config.yaml
vocab_size: 8036
norm: "layernorm"
lr: 0.00308
Each number is 500 + 25 x the weight over its row's rms, rounded and kept within 0 to 999. Layers, rows and columns count from 0. Numbers have three digits each. The size before them is the row's rms in percent of the matrix's.

# v: layer 4 attention value, 192x192, rms 0.119, rows 34-98, columns 0-47
# o: layer 4 attention output (transposed), 192x192, rms 0.155, rows 34-97, columns 0-47
# q: layer 4 attention query, 192x192, rms 0.107, rows 64-127, columns 0-47
# k: layer 4 attention key, 192x192, rms 0.0999, rows 64-127, columns 0-47
v34 089:485474495486514485466512495453492473524465506471492496472492465490459533549511542468505524542546493501497507512516457468469504523504518530516529
o34 087:491499516525517523493484506523495517497507460533493496475485550491465529502466503538491500501507476490493520480486484537504487500514519496526491
v35 086:473510546511479488459514504484505537491546542493516540463487534503450513539523452502540511474486527502516489503470485496495465515481517494502459
o35 078:511464488457497532558490531491498465524500448516500484476463521492498492486470503480467482549472505530481485452429471502486491505542503479444496
v36 087:466541494462495493530481539479504511537509518515508500523506475501444504485499510484478511517505498518492489479525464512528489508479456494459505
o36 082:476479472503476484521460471471480462472468497475567561502533522508457496490463476496543497464515474464476504474493470496474495473487548538530494
v37 089:478456498514528496459482495483515531481465540494507503507520532478503494516449495498489483491504474510492449503500505477485476477520548551492481
o37 085:515522489441489504480513504474477474448537493517553533510491512522507469492506488503488512483522528475509507495462479526517468508498502485445473
v38 101:508542523516494493542506497517498464512521533478470538526478514505521501523463503498513512478505514498510490493467473500465542486453489533467451
o38 086:511511510463519554500516516490439485513520544485473524511528506522483519488508533508498471444523500447509482496500487519488437499491517499524485
v39 090:511482494482501499477534548454490523506486550520489487487472575478482499458468538487501503512478481538503522468521480492482510485522482503508460
o39 084:522509506510458455456495505522503462454486459512510491477513517470501511521519495516510482486529530456480516491526461519456494492433467541470526
v40 091:522483505537527469511516510482478501501472510483511504466520448510508472525460500470487471486520480483529510521514519485530480526477527509499492
o40 086:483542486487506543508461471506515474527506505509545500473505519497476519501478523508461535521516441503491500515542489503507503504524526538532517
v41 086:480523469492510466520478508494477458498483482502460490432534493511485501529507487491541510427491505474544480514494506470503546511498508448546469
o41 083:542563510499524532510521526498436457514506508465491494510519514507540500516468495494524457535475481481507494448499483517488531518519505485505493
v42 100:487476507514472494526499486493544470485476482503515565485487513492496505555501447489510514543512485508515506487495471521475479491481528517488476
o42 096:499534493494513482488526504520476538516478491501469535498530538518516496423571539526500546526505468496503480518538536498507484499462488487475478
v43 086:513512457563486571524519516523504500501526517492485510492458499479523476470518504493466508486485492515503537493537507507521515468501486495470538
o43 083:483444503515513481484507489479518495487479522506535491493490495519435520554483522523477440497508477471498476542503494514505484530503459490504511
v44 092:546518512535515508504460482527506496504491485503497482501514493521492485479452502498468547556502472483488477488510485547511521525457527516450438
o44 091:512486516453537474520504516489462472519508500480481528517503508546493515515498569498550535519468492496452450517500477483512459478528502501488515
v45 092:492518459473459510525475499492472488540539510464474522504500513468455486447519513479511474483509445499554510518506510495485535470510467559484525
o45 087:497483527536502511445514489480504489494503512521518486454551510512530512484488489501480455485541560491483491502490504535491511553458502497485478
v46 084:495499503487521496510493469492542458500476516462481522484473561530519532527468524492558546528492501526496466539469515490488480560511483505521523
o46 081:500461518509483524530483514510470502440482483542497496533521484439496496506495517502510512463486496515534533496510515478471528493502507483438467
v47 092:475490470522512485513462478527548490488473463491492501504517463522500543479511541538530513523475521487510476485521451503529492492459495543539518
o47 090:483482552440518487514496524512452522521490479497560514541463503496481447490520456504485505527510511545446494458527482460494489522509501530480496
v48 088:496459506434492516486497468521490459468527502486494544510517507527495494539555460528490460475474492519504548495489534455494485526543527520528514
o48 085:509525524480462513463509477540491477507495488473487503515468463469476496502502516496474529496497529515535456480475492489553494513494496512467490
v49 092:517494503426515508543460500503498463505500496431491558508493521494493501534546489534486451514506542511558453460516498450490493468472489494475499
o49 091:510545506563458501441532495488468517509520510514516520487500498510489508482510496500455521484547518499414527534503533502505529500511492507478499
v50 080:456490537473529498477477498504508526495491481497465479519495469456505515459523498530480504478452510462500516489491457561497476522505496520478510
o50 079:529505457519515497514514499516491494488505513492513463491507485567531496509474533506527496506514520514457506501520529493477522463526541512475510
v51 084:522502501481460508448502550473516531476512513470492484523483496496538485511516483515493512497535475520525477525519494539523495443468532503500453
o51 085:529481530516467536491483507506504500513483512509476479522505491507549537472481473472476483481504520490508529508512510473460518520504514505494495
v52 096:475483448476486490489498503533486507524467493492501531496551504521502507472503471521474489468521500504474439489516488518482468538560504494505522
o52 089:467493455483518510467491505508482518523495503496509526528498497507491511497456516512515488454440472531501516490488506449523523484516483514518441
v53 094:486457492488515476489475486553465484526513480542474540477469523482493504482524505504472474474507495518515469518530502493509534523514517497486475
o53 085:539503481501492488512542526527493473490501512499519432474526475498499516498530463512485528475482512543491507486458506483488529524493505542511457
v54 091:491467490539519516518504472510464509514472464502508497512471492544440497520468505475457588543487465520522507502500451510495514486495506485480469
o54 086:523464512468502500510478506449511461500524533482479486507530504472480503471445529527487513507498472512469451495528496537491489503509503499530533
v55 095:505507503516466503523457525493519481487485493484469496471472485509453495476506540524506506526550505541510519515525521471468556490494495478516528
o55 090:500486487494536521490514506483505508499492483510486494517484480458513444500488482492492468468491501471479466575516526484518468519510487464484491
v56 089:474524498462444526480479532456524508450561499483490449512530506515520507490501509487546478502497527498468516479493487499489523492503495483529564
o56 085:498509558511538485503500536474517524474491496549476506515464495449504545500503498513482480467479483485499429458499497479473510517523480552476550
v57 099:512497520531507527529531493491518521534490541493492473511470507509494487540500489494495491516480491487501470511494542483492511463499481542502542
o57 090:477504503481478507523510492505530542489481487516466506502536529467496528523504515495451521527487491526498487520479470496562494514506516492476526
v58 098:500512483452494490525483524468510497524519482523527522488497506523505542501473492557467514489500501487478546516486483506469517496502493537469540
o58 091:504493480538477493480492481452482458527541546478508504527494501493492477521507525487483467490511526502460470482559491502533497512521492537512454
v59 098:497477472539503452488512500487499500500472429548469499509499500520504502531476558511510492546515498500489516515469524491535522464510558471534488
o59 092:513462537480524550492505506536510498482497496489507512495511469477487480521455479532503524505504479482518500483525492512510497507502500520501479
v60 085:459501490510511491472494483476484502484495481494520456506473511506491507493444530464470470455485483551480501462506499495485442503533481491522448
o60 080:498484518507488466549541504495534521504537495508489505496466503483490525504523486525454538488507514477552471526496477547439453510519528501517481
v61 098:499524500483497488492493442464494503522457429492527531437508459449477486500543519513502553500516518522469507486528528508506527516480453505523470
o61 095:516492467478507530514519521531508541511487485485456453487537563532500514441489452548512515492506497503505479494514475517515474476497491473502510
v62 100:457482456514482470530542524491550509505491497490492517508494511492536491471516495534517501496492505521522518489489523470496498509497478515540511
o62 090:505515454479478461492512502517518515484516462473487485523497485486483480517499492456519488470547479537513474488505507531492507545450486491503533
v63 086:483518489478500489457483493432506472480538540499488485518488520492509513491498496499468479498502511484518525510481494469484522504509486526492532
o63 084:480484520498500498488505491484531512514494500482522505459493440492492528486502552473523467511537521451495500499511457520510508538494519493492520
q64 108:485510484470473500548483495497505510478442498479503490492515506550528499519499464519531496498480515521500519510493572534528519501446478471508447
k64 113:438481517466504509525482477482488502562537530499522492545494477489499485480488517515477537485501517522493483514469511486478551493487466528534470
q65 108:499554500498510546476463496538513486522501518494506494498490524420480499517492477494491481505495522494533518466495525507461527506476488501537452
k65 104:492516508489510549507487496507493467457538486505502495475561470474532555534479502512539503544462506482526492518468490525474485489510465503507456
q66 100:552534482497486486519466535506461507503500479520508486502500509505527529483532505477501515536515535514477482492456539533495492446480489509510493
k66 099:583533499487505481496518474502494482493536502520454517467513489513483467469578485541523461502475498475486509497526473482491489492542532482489471
q67 090:443469472514480541468476473550487462499498498480504472493516495481527517491505523460516462513514505527464517457478473497515480449521524512468526
k67 094:516475502521477515481509450535485466452482522532503448515493444495474479476523488530488506527517511494544483508476507533519539478521515447513480
q68 106:503517534497494478513501562491470456518553544494531423487465488471475539493475478502554492470502519498449525475489488501494465513487502518522495
k68 101:505519496441530483532448527522473495500486481495464465507496483475511528508524480547517512509511559467485451497491517502484475484513493533506513
q69 096:515539459520466444455526461533469533531513502513506510498536495523506507538502455482544488537538483486521503513497470512544481511484496471476485
k69 099:530502517489483527513531528466474486538492563535449499497497462517499483491484481522537539512462555504532455543476450456535491478487489497524456
q70 096:511493518498503498465552511503464526496541476543492513499437469531516483485522517475513505517491477470504492494456479485501502511526488449494527
k70 104:517492479486443517559496488501529532523506523435544498497470436495505511523535511498508488519504535510473485524506481539497486504479516471500516
q71 103:486538539502534481494466525531544521525489562484521534479512492480501509504496450513499479466494502477486518562509441520502506483515521481500486
k71 103:518472522468508495544533527497503524510477524495529539480509495450533465493493460505523504474482476529507533531468536415502498518496500484476475
q72 102:495505467508531511471528495502513521506536489475508520498510488480512522454510474507489540517493531556497535486481476488509491461506496530496533
k72 098:524525518523536491455489461503512490506515496503506470513496526526506526516482477510540503500480477508456469512521496483481428496482509514502536
q73 096:494485460477512495526510499471532527532520482483533492485508466491541492504499504540444500489518486536479500502503497523503489456446485515498509
k73 090:503508530472504521520568465469474493513478484526539461486525495519544475554507482487528497506491466495539474495547484483511548516516520498500550
q74 090:499523495491502493534521526509479441498487513504483518541534493507500481499494515510497502500474519527440480496467519510493467548540476571479485
k74 096:497505494425519524515511503508512493511469494446509518518540470468475526512500483479506472449499483531500529495523463508457546528524508528487457
q75 107:514456518505516561525542492539505514497539526470476525536526521506478491483500468502511469455531507471521552524515469519547500510552491493524500
k75 106:466481531503477470489501511498530473504466477534475539495488521511494519474487475517485505516513511516534488545501509517502454490491477502522521
q76 106:525504485505520495489466511492477523517493472416482487494442523498465478494518472476506474503500525494535506450509516492498536490540531497511505
k76 109:479508509507471437544532496523465496522474484507499478522532494493491487518502538520504490454523525520485486479494516517434513508516469501468515
q77 096:518486540466554465468526490464501471444504508482499487493461508504484483504549531492472528493512518539520502473481537519501458482488468563479525
k77 094:536520505473509512502491479483486471510462496511499524481518497564520563482489489478501521499490527461470502492512507490510517502515522484489518
q78 110:457481478506490506521528462542532514532551544458483498522481500509456472475543453489483462502509548512569515458473484474456503487519479470508487
k78 098:464467530490476500538506462537471535499510496484510479533523460474451462465504484519478478529496532511532527511533488479492522447495484514487499
q79 106:487518476471518471457476521500485532516474487453471520493516470484513526458488510508503539508488544492502474475486484479497513496525492539474478
k79 093:465512499497499509550493523491514526512481497471491472500514461511506482465512508535532477476499478497518458555456503521468484500522473534536494
q80 109:519481550487511497507498485484533553491503478523545533510465520496508510458513487518462557481503493510491500479514511514547445500444487517484506
k80 118:464512503523493495519480494468505472520524500475495522514516495467508483503510525557498438501491472499549485513513522505488475516505493450496529
q81 108:532528499503515469492541530485503517471480443502520514522413474501452459479507508495513469432502499516465512473512507520486492517524491490504457
k81 107:483464502486452494562505526505484469488457504497488522529495493489522490482451530452515488481503482484482431479515495534518487485501485490483562
q82 100:500533523469505495504456492446501484465460465519541551503541476499484516524504483486496494513511481508387513490476525549524510534471485499498508
k82 101:532502529547499486489525514473498521530492478527491480502497534496485495487497473496561446532471483476444505505461486482495491545459507488509471
q83 100:522496503486461501470499498485520508503483531500496497516542514509463537489504474476496493488444487479491491465501485527537535491520504456525506
k83 103:533487517518504534513501502511514469543488483507499518493486482506467469496531518495483538484516543499495484494487478508518478522536549515489515
q84 096:573514510484468441490469511503469484488509477513557541551466496541517492534503510501501534501527514499462484490468526481438490478540491466489518
k84 097:507530514520500525536460552494500473477518494480511470497504513490547506476493497485492483524475493496534490495478519487515491463479517488501520
q85 088:460488496468447490502436504485546458488499509532473477520456480463464509522501475555496499509539536510513504517476501501498519557474513505513517
k85 095:496507522498484498516453542463503455481499464525498488517492460478480547517505525484502488498528484530438509495531491497476541522545563531472470
q86 110:494491514524526481468526475510490510472503514526515552537512466494493494507515484505457514521506493513482510500485500509526473469487437571537543
k86 100:483501506467504473507458457475480497501511480475483513545553529514501506520474512529477479504512485517515542533526528489491525558490496482534489
q87 087:558517528528541512476495525496469482478489499526497496541507497470472516515497474466503468494497565509476524467499488501492512516475492537480494
k87 099:503521506468483528510460473538518515512500509427516480518513525504472504472536481475443472502512491485526531498519508537499536523539477522458502
q88 117:513544488520519493509488477529502541466500493528523508487465497523533494476502502512483564529520506486463511509502556488522463478558514537476530
k88 110:488481487476503499516457489507463478494506491459475508504508484483520541508472499514513465559519502497513484501503527488499475494511500491500468
q89 105:494518492532535526511509501501516480504497553486495483481471530495503502482482491531484537465522547494500500487513516515529504479506493476532474
k89 101:514485480517496490548486504482495492511525495543466484502521521484537487475513498505511510499517493481466481457467484520494511493499524508467491
q90 100:498527517554468479468484477498491550465520512462518486494522451554516486509532457482530492501517538528517489516541480515498495497524518518499499
k90 101:483527478506469536505552515446501528504480509515444497513459501516495434454514506498507488505487555526493451491512515533514525517489492495509511
q91 105:489524456488510542521523506517514500444491518527472466507506475529538491500540521475542498460525488496540490487503508494539513507506509524470471
k91 101:496528476494518554538479485499523506481509524462477519514460500481446481453512510474510470480489477490500492505497529494520544552545487455515494
q92 094:482460501476532500487468488488498518492507501498542508526566515491497500460490481488534495492515463483487515495527488520496504447469491503501560
k92 099:505502540486480446500480542542517494535531485526515496500499494497490498457492479467518538532534483527512509505489540536480452476464490510486486
q93 108:485510490500472510485466506477532478484495483506534514493484455449430512510464492523509511507491500512478483521482531501470479510462498524504509
k93 116:537464503498507494475486485506496504530473534509500482519508492465512532504464499508498484486476476535537521490484510514506535521485504512509450
q94 105:495465484505506508503505487502470494572509513528549529515515503465495496518479467481578523481478494528506547486466474499452529478469481495479468
k94 100:458490494523533517534533516499492482495509534563529530495545522477496493527498484453485496478503513473470470481487433527511542484497519497482496
q95 104:479481459562473502475526484482507453473524537567505520502482466481513525521519516495482520483485504535531498446484477515501488475485504459472511
k95 105:517538461526548538499545525466507512500521508549525515472478525503510500498473498490493509444528532466529505473464478498549503490540525520499486
q96 099:508453477511478497486544481498499516539504486471528490498471494539517511472533512509537497489532510447487525494540535514492565489468495503469463
k96 103:499486443486510486503527477492479535548517468488520468506544482484512471489555513450522491486509519501496486524516492533504494502514482506522493
q97 104:442516535480522540527515548507490482501519504464495508515533505518519521534507490480494508514516486456531519498563480444471497511472513520472496
k97 097:475487537467514514470527517506455495488533502501496477510551484491504492489513509495531495493513470533539498494523476520439510547530523528575472
q98 109:478489493500504480482485465546485509527532485535498524525472483505533521514512480480523517518486511461453505498516499475508508429492492500511513
k98 098:461522527567456554490530497483505468533496464506503526505504495497509450497542464500498487495507544506507496518529530533544553454485486507514474
q99 096:519482509457465492532488474470534502546521500528471523531524454487479529481462575536495482490457475474428508533483515472526474488497476493524495
k99 102:500514503494479471526452480469516490492480503503504477503459482464524492498517486514451540525480487527519485523486501501518449498442502469504477
q100 103:480473494518483474465523499470482517513539524481479507502462502459492477480513491486536504532501460479551483498470459559503521483512510474528486
k100 112:485516478517521484517507551478491498484531559510447483486478502508477544495490470468467499517500515504532470513483553524507543541494436454527472
q101 108:500515463511475510500477535493503450488480504514520510494505520477572529495501572479493510506506499548518483499476516497527461494513454501517499
k101 105:494527493530539498487486468474523479527488541496501513490482468498535505466487478519481474507465505519510490494510542448548506486521513457505497
q102 103:480476528521509481501506504505509538448526494481490526539548478482500498491493500518519488487461508468546493496532524498482481533490458502487497
k102 101:478482518528515464511499461464525565492478532494517544491473483484552490500471499498524496552492499448492482547513491498531482526497514514485434
q103 098:500531504541520485463515494480534484496479513502491494493493502501466505465504507489485485512480533480472472543476500436517491455462489511481524
k103 094:540523489531453497498489482485524528501449458458561511511504504485509486512500467514486495521515517459471521544514515458514461459486472499500508
q104 102:526514492492500501505506478495465538518488473511503501505517518499489502559499484523517490555473476496503481492487478564512543510477527509479488
k104 107:481553495494455488483544505483495502511534532495506483535484529528491469503487529501513475519477521489528484529457529521499489534456451512497486
q105 095:502520475494474514506464499534493505453470530485457505519467503482561499506511550484532519526539500488472526477433522494532468453505515511467503
k105 091:504525505495519508427514468534510535504536513491463476497485520479525510515523457521483536475510509500498551545510512479507492537474470484508486
q106 097:483469482511497482476499466512523495500502499511510513496502498497472486536520455523470531531494490535499490504506503485455520490534496486497564
k106 107:511515486475496532485443482474475490455527472498490503525495515532476452534479508493501478513493490505474548482550526488519511529470500494484478
q107 104:504494451483489538528468517510450460483475495483487445533505513459521532510472528511521503485514539520534494467504517502471522504523518540504451
k107 111:555491492467494489498526528469521508508485523500501483500494481441526514527467538519555561510498480457490506517476522498515490506527490518434489
q108 098:472512519504493491510487536451495533486520510527553524479482493499514480498516491514456518543500510478508526523520533534470481494463472518513518
k108 104:459489523458515468507508499518487495489516461492503573501472540507537475525460486551479519493461474485533549503501536468479496525470483502525515
q109 110:463498451547465491523562526502536489495486517461481522529487491518445477508526480529506509474525454497552462496511500525458542504465510511521493
k109 104:482485450512543480500502512442523471475478515475484488535480479522463504517520510474466501520505500517462448491508529534450518506485540488512470
q110 094:504553449465480512468466492486495512500435496485468506517509509506505476455506497534544457520474533489481530440501483509478507457508493494489488
k110 102:498489536516473526516538480493503505507481448489467502469543474470470492487489501482480475499526539501472479483519472522558513440549465540486519
q111 104:470450472510486507481537458526470478514546477471482492485495491495568519463528503444472486511500472528564499493513500498480466502512495506478491
k111 118:533499464533511472441513490477453499498518536519518506511436503523470518475521490495475533490457506467519514562527494520449521503530466515507465
q112 099:523507513523461486488493543498491528478490505511479493514499503504470541529466491488516479514486525500503496498491520445489481467506464529490494
k112 099:525525531537476492469488505486536458505515478463492553532504479480470472485542498506492488480518497530504486475498497501513515537497517474545509
q113 109:467518525473505492514525481476523496494506519468492547474521510500454523507509477508453507471547531497494538488527476533513522437495508488525444
k113 109:504541505472510452499537513460496513498473524501477469492528533529513508460465484522442472514493549488516534498480487487466487490512497493464470
q114 107:525511504507555490474517509469488475472517523514489463521482491455497505522461465518439478448468501494430523521508482547503474549513465509541494
k114 102:519559543522511468516440476503493460491479504509499516547485474483530491542465512498459513494523500490492495521496507494558444498468517520488505
q115 110:501501536479498510472507453499512491517486473531495549477473486497542484502543540523495468509544472486476505507507479538518516469508543490500563
k115 108:512488497543472485462524496519522475484520499554524529489528493522509504487481522495496500426525473494517489513490486476520473467544463506459514
q116 102:509472503481483478522451527477482502499471523523477464465515472509507542545535511492522492476458467473525490497542487516489463462504544533527503
k116 112:496528514493528563513477505549474507457470500515504472483501532522481524476543523501475497506507493524483487498496526511460504472510501486506497
q117 097:511522489520483521503513508491524508514487540534572490482503467494501476502462497494451521465419535492420485521479482505433520484484492508484471
k117 101:457510476535536470521530497491490503473482490499494509484497506539535496489483470514497517471444488493507479493449498503471479466477522546529529
q118 108:525486485553514500530514472530472488481481499446523492492462534541514482475510529470485485532513540527476474486528483512497539470504530454460499
k118 108:526484507549500455454497470512487508513520511507532499531491506486524501456534516447499539513535522486504498478490486530523501496543507546504502
q119 092:482517492497512550513516484529485490471487455499483517493492538450478501462500513500485516526526488538475511484486491489534538534481507450451499
k119 088:494513477532493493486488474503483462505503498521508430463530499486507503513490533511553498601493466506519459503505506499487480522466550471506530
q120 107:522510518484524493499457489494493471485500533495495532541479478471513502490504496487527542504499462472504505524498528508523443510491452538469536
k120 116:482519513527503547491459491473473472530510544521494540497483512498486494510517526478481501457485535506511550510457522435475517491513478521462483
q121 100:487527474515493471445513506507500479550482508485522549507485499470507520513482511484463486472541543530533468481518489536453526513506512472544546
k121 094:464514516493522448501535517557474503498490518512520500475510501534463481490529493555518475477516463523467474455521520506468504517474513475516525
q122 101:497520506480488526499523454518494514494488526498509489480531478521496501514516494514494544500520455517497513488475517487490527569466504495544556
k122 104:507520480483517494564463458500501466503497486520485479445526508566507533528484515477518461506516456494541501496489481449505530493485496476457516
q123 104:492458496446521516524533477503527510485521488478488485493510492504523484501460490505528493512460526505427536512475497472463523452505494500459473
k123 106:437473511483512536531498531502469521540521485487525507503485499505518440475456446501478507466531471499544502496533498533485550463513486480475495
q124 103:428451518497490531538487560495481516548483530492476483497509473476480465461518463475518549491499503486549501528536480512460536494486531485509506
k124 104:473519508480519492521522468478496560498508520496487529478500507498496502501506521485505486528526504516546498503475485504451515517476477511503438
q125 103:495514488484513509488535462511475526477496468519519475469469486482513521504468483454512501453504480512535471521524523501454462484472474515527516
k125 108:565478497514485475492507437473492517509546531499486499549517504529434502505510454513483485418481476547449449488515511517516558501504497531490499
q126 100:510510541500510471506468489499498507511486459536502453478517540465533511473474470514520520468526483468514535516501530489474493485475476488473547
k126 106:476518507497522458544510505499475488515512492506529529479514510496495480551489490500470532520510449460497534493544507511524489477473476516512501
q127 094:484469538501513532505516508493548488497509502539514497508514518520554528544469531488515486513501534494483471492547511511530536463462526466498470
k127 100:494468552508539552488520514450489497509493502519506545489516535501483525450476492495493558458512490491461486493509493539533523519562526501507532
v64 101:546519482536483509505459499498539502546537519509471504509477475483461512485549513529495534470482429473510514472500537551518481493514466542502502
o64 088:490500501554502499496512480491457470484538465512526474509526493516495449491477472471484445489471514594452524537470492482526516522495502491522486
v65 090:485483472538506518504502504500481495527531515501520494535519486504496463476495497543533490533470470477522452471497520568471489473483514457534536
o65 081:472516498458550483480451477514492478497525522457500514472480513489537495492521497503494511457486499521493524515490486444508495520498563538468510
v66 088:531533455527494508535525548530510487518545461534536468530458510493494499483478506483484519504489470524487481494486513522510503516490517519507515
o66 087:523472509503522521498454480516475475509488518496460500478552468483499487517550473485486482500504509527508465478498509525538499474499510448488481
v67 091:442490477531471468490535468512497494504477495501503528482495535542534488469498505485488489518498514560490490483474552521486502498463479453515512
o67 083:524486500461494477530466536494495492483520465456498475486525476480495520528539501522498463532488448468558484536528485483499497504503565536525514
v68 089:504464506516507555523500509492469500496429498524472510508485486504495529462517479472480497523517484543556471454506473511516483513501457506450531
o68 081:517539520498493448496467502476494478518555476473502501520508495514485527500427515529478488512476521475457465514530552497530520487510527499564472
v69 097:495502490514492519540481506508501521514550496528449458516550479523495496522515508520481525454487511509495471552521449540503481456523475477491501
o69 089:504463544465507502471505516524461493479484507486561519500513473438511485469482485524523495475490507522460486461540542476500477519501467478489472
v70 093:494495481504507514558468516517504489497521463486463497485477507458540471458493475504474514523540479506518485526554525499539485538487476504502471
o70 084:517495486470495552479512503509531501519491501513541493473541514533471512497516507510511516531452508521487492533495533499506509541494480457455471
v71 093:477471499486459487510485465497468485473514500515506522528522552522521507541471468519463545513481520491507515495519541509484468498504453517521490
o71 081:478496442510510507516498523510523484499476505508506480490465450496520528477482534473556478510454511490483466510473496518535492483499503474490483
v72 086:541492495484523524506533509542503496487521518509464528473498495502487507464469573522485552440495532489487531505499503516486503471509490519523480
o72 083:492476515520489472492480482481493488503555508522483507517490498494504496485535500411482513537494516474517486483472546488502481480485488514485485
v73 093:498481528508455492491510467523486479486494484505484471537494505530502500504503495483484514499524471510493494529489545469507477466534484521548507
o73 085:479523505530547470560486516454537493471484592511503490512473465474481509489488483533513463531482517516543468491481493533502474509475474466460565
v74 093:497507470515493480494524469459485497492518544494510455527516494449510495501498495517481523504518484508482490503507509493487504498473567488500512
o74 089:497532493465481522505515500521493506480513510489453523491479514513472507577500511485551468496535480507518484445533531503536492546504501489510520
v75 094:481521455499501507474466541481497509484473458492505505528483499554490462555474533508532505494547509512465509446467479509511503486530508527480506
o75 089:486472515487525535489530481501527490496494503529512488498544518460539536481493461442511462505498481533578527540518502445525500516441468471490532
v76 090:486483528499477451454466467511519474476520488482471476497512449547459527482491546506507491520443529538525506505532480475520500497464503520490486
o76 083:512496506474541538537498518515476484500483496556508484500515536501520486523481475510505533489488476442499551519478505479508549505513499450484538
v77 093:517529533512510492458480516512463438521502528516493490498521484442472536508485496476544532455479496514521500476483482529528483508506533497520522
o77 087:542480483485483472509474453509481497430535518485484487521506531520521488479497508538476478471511487455478445495526502542460484539456503506515507
v78 093:547482508551509522490486484549502500512505466494483485533505487514507491514557522513484508482500513541532477492492508505544492478474516469490556
o78 085:495516545503539522506510486479481475455523585491515498503531502496490526463519483477504477505480476490472504465496490487486483499506462500506511
v79 098:496473501487493478543475544526442522476442538492501503460473506546495436498510457522486513506509466528488503478475493510478554557513500455482522
o79 092:514509481505543472458505492507567501516480456507433511518477468495519554471489539481505527503508479483472513487475537506550504483501453466492527
v80 092:493530542498528508543533538489468509508500552486536479466492502477460478506495538465474511519495488490518471499484532506486469491498465471466516
o80 089:502521484492483453521497495487511518494466469499472468549504539539511512436460488536484491487480477516434438490468531486530460493475512522534509
v81 096:489495539541501541492498506532504534546486514500492477485472487490511478503486494483514474512511503547489456504484544509550491504465499463493523
o81 085:474519522459546511502547474471499489482534523475478495524484446503452513488521491528470491522495504499523509469515438495495493511544455491530509
v82 093:521508483522526474504485512504519520485515529444505537480503461510524495488469513466490474501503479506504512512484494514458469498462502500437538
o82 089:490486534502545501469497459523500501547470509510479456481513498494497527498518462538494478518475516503498520480477513483551561504545486510502505
v83 086:515498508513510499521544505476518503516452528481455539499515513512500519549511469503520525540461546509499466527478473480499497528487549478477478
o83 085:460511494480534553512514502533484525533499491521519472502483505513467459501478530543564491526521479456464534476538488467500506492493527544510528
v84 090:516532485474503504513511482481506462529496459500451490507498517475491543508513510482453530513532474514480568540482514473536502474495525541500544
o84 090:509491536490516505501488482508487485521495525465498486488509522514539433544495475534539495508475513474512500497504538490441508494519506480481489
v85 089:479499512498481487495517520422486500509515515482500461529505490510550498494568499533494507496528515472518454476508517490531532494483496530522556
o85 082:511508486462505526485534489493491512475489548500486531486546513508501494495461487487517493485485494480511511505508527522492482495483486476515490
v86 092:486503520462526480514525460515522539469519557493503489517523490474430504521522536475488482496489484542499511479527521525506520496505485485484546
o86 086:494503468484526502506515523485447504511495489491492511500489543503554472487474481544492523483490492493486494507461517482486481481555496512510515
v87 097:524519435544508513496498544489516468486459467463492495531518499515485524479486459500480498502522505474498499479514524475531543483498515505476530
o87 089:498468535454545524513469507519543549522508491495529493507511502473470516521479469518479507521502500543536486519554461502540496534472473521499484
v88 095:540505491486464516476551531498512497496507468502499488491466520536471543488476474474507532489505515511497498524507492502471479501494480528525471
o88 090:472524496511473528535467477514466518453498512469472491500509481505521460504486512496472512506497505490520516519502513494540547517501529472460480
v89 109:476481489460483521496488523505508506454492499538523508484467476476500510487486453513477456526540507532486484474516547503499491467534479510478488
o89 098:474522468546474481524524487516453508516475515483530485482499511499511490497490499472516560542489446544518499528498512490511500502470499477498521
v90 093:460496470473491525527521484518526486523456437516509506504497537487516507497526495499529564518482497525496530496513503482470470541515491531502552
o90 092:486534486514524510525553505520500487535504499473507484502490472491492487504477477496478508499480483478499458503519415504489517461472529526501476
v91 091:516428479471494501511477530490473483516457478537533484528487517493483457501573509517506555439518518527528472475524492505536492490484507496488468
o91 085:502533536493505490498489483516495537484468508534499507469514505513507480510482492493445461511496495527477493547546520505484523525500529500501535
v92 094:503502541569504497514465490487511504509456472481537527517470476420458548482498494492485541464467496532482513522493526500502503488518508497499458
o92 082:483516462469476486477519512532457513476533483473501499487542475502518442485506527502516498532496469494521476494495551537488494528491483496511488
v93 101:525488503452530493478464516532514498498491543505520501514474507535502524546488475502508542493481493483465479495483571513476445475516455529503537
o93 095:506501488475509533530524475494536494468516465490471491517498496491527464478519501499459491529494490529534489468512490473525526478470478511480490
v94 089:535522501497484482452504533500517501499546474500452482497522504526527516542536531518498464496509516511510472569490490498499512556494548520527486
o94 084:532499520514532499528487483471509543489469487483563488533457502489465500476484524494499494501486506487524520425525528486523518478495518489461541
v95 087:480538510483498540464501512498488529493505508455519458481538499492517517507507533458537533517518465509530510490504507474516514486501510462486515
o95 079:489468493485501491497524465524498526508529486472562522507488457515453507487549522533501469504474523495481552508498467536518482500493481512525524
v96 089:467469500469464529476481503482456467494466529492492493548529538574505501457456499482505500502491520494476504527524507494513501524499466506497480
o96 084:507495510504522436536489494509504500509481517564510521536449517492523494517498526515488514470489503525576488502495470505535470491462532491506514
v97 087:482491477500530461509499527468466495544511516467493512502470499468501465485477501505528497525513475499472476526493520511463492473505484497512507
o97 083:525487530505483516457502477514502478442479500503511487463527509505488506522470499497440491496548486486494463463487497531494488536486525500500524
v98 101:482448498511490524534513532494502523473509496504475481514505508540473501499503504507465491481498480505515513478518490546521511506512521501483487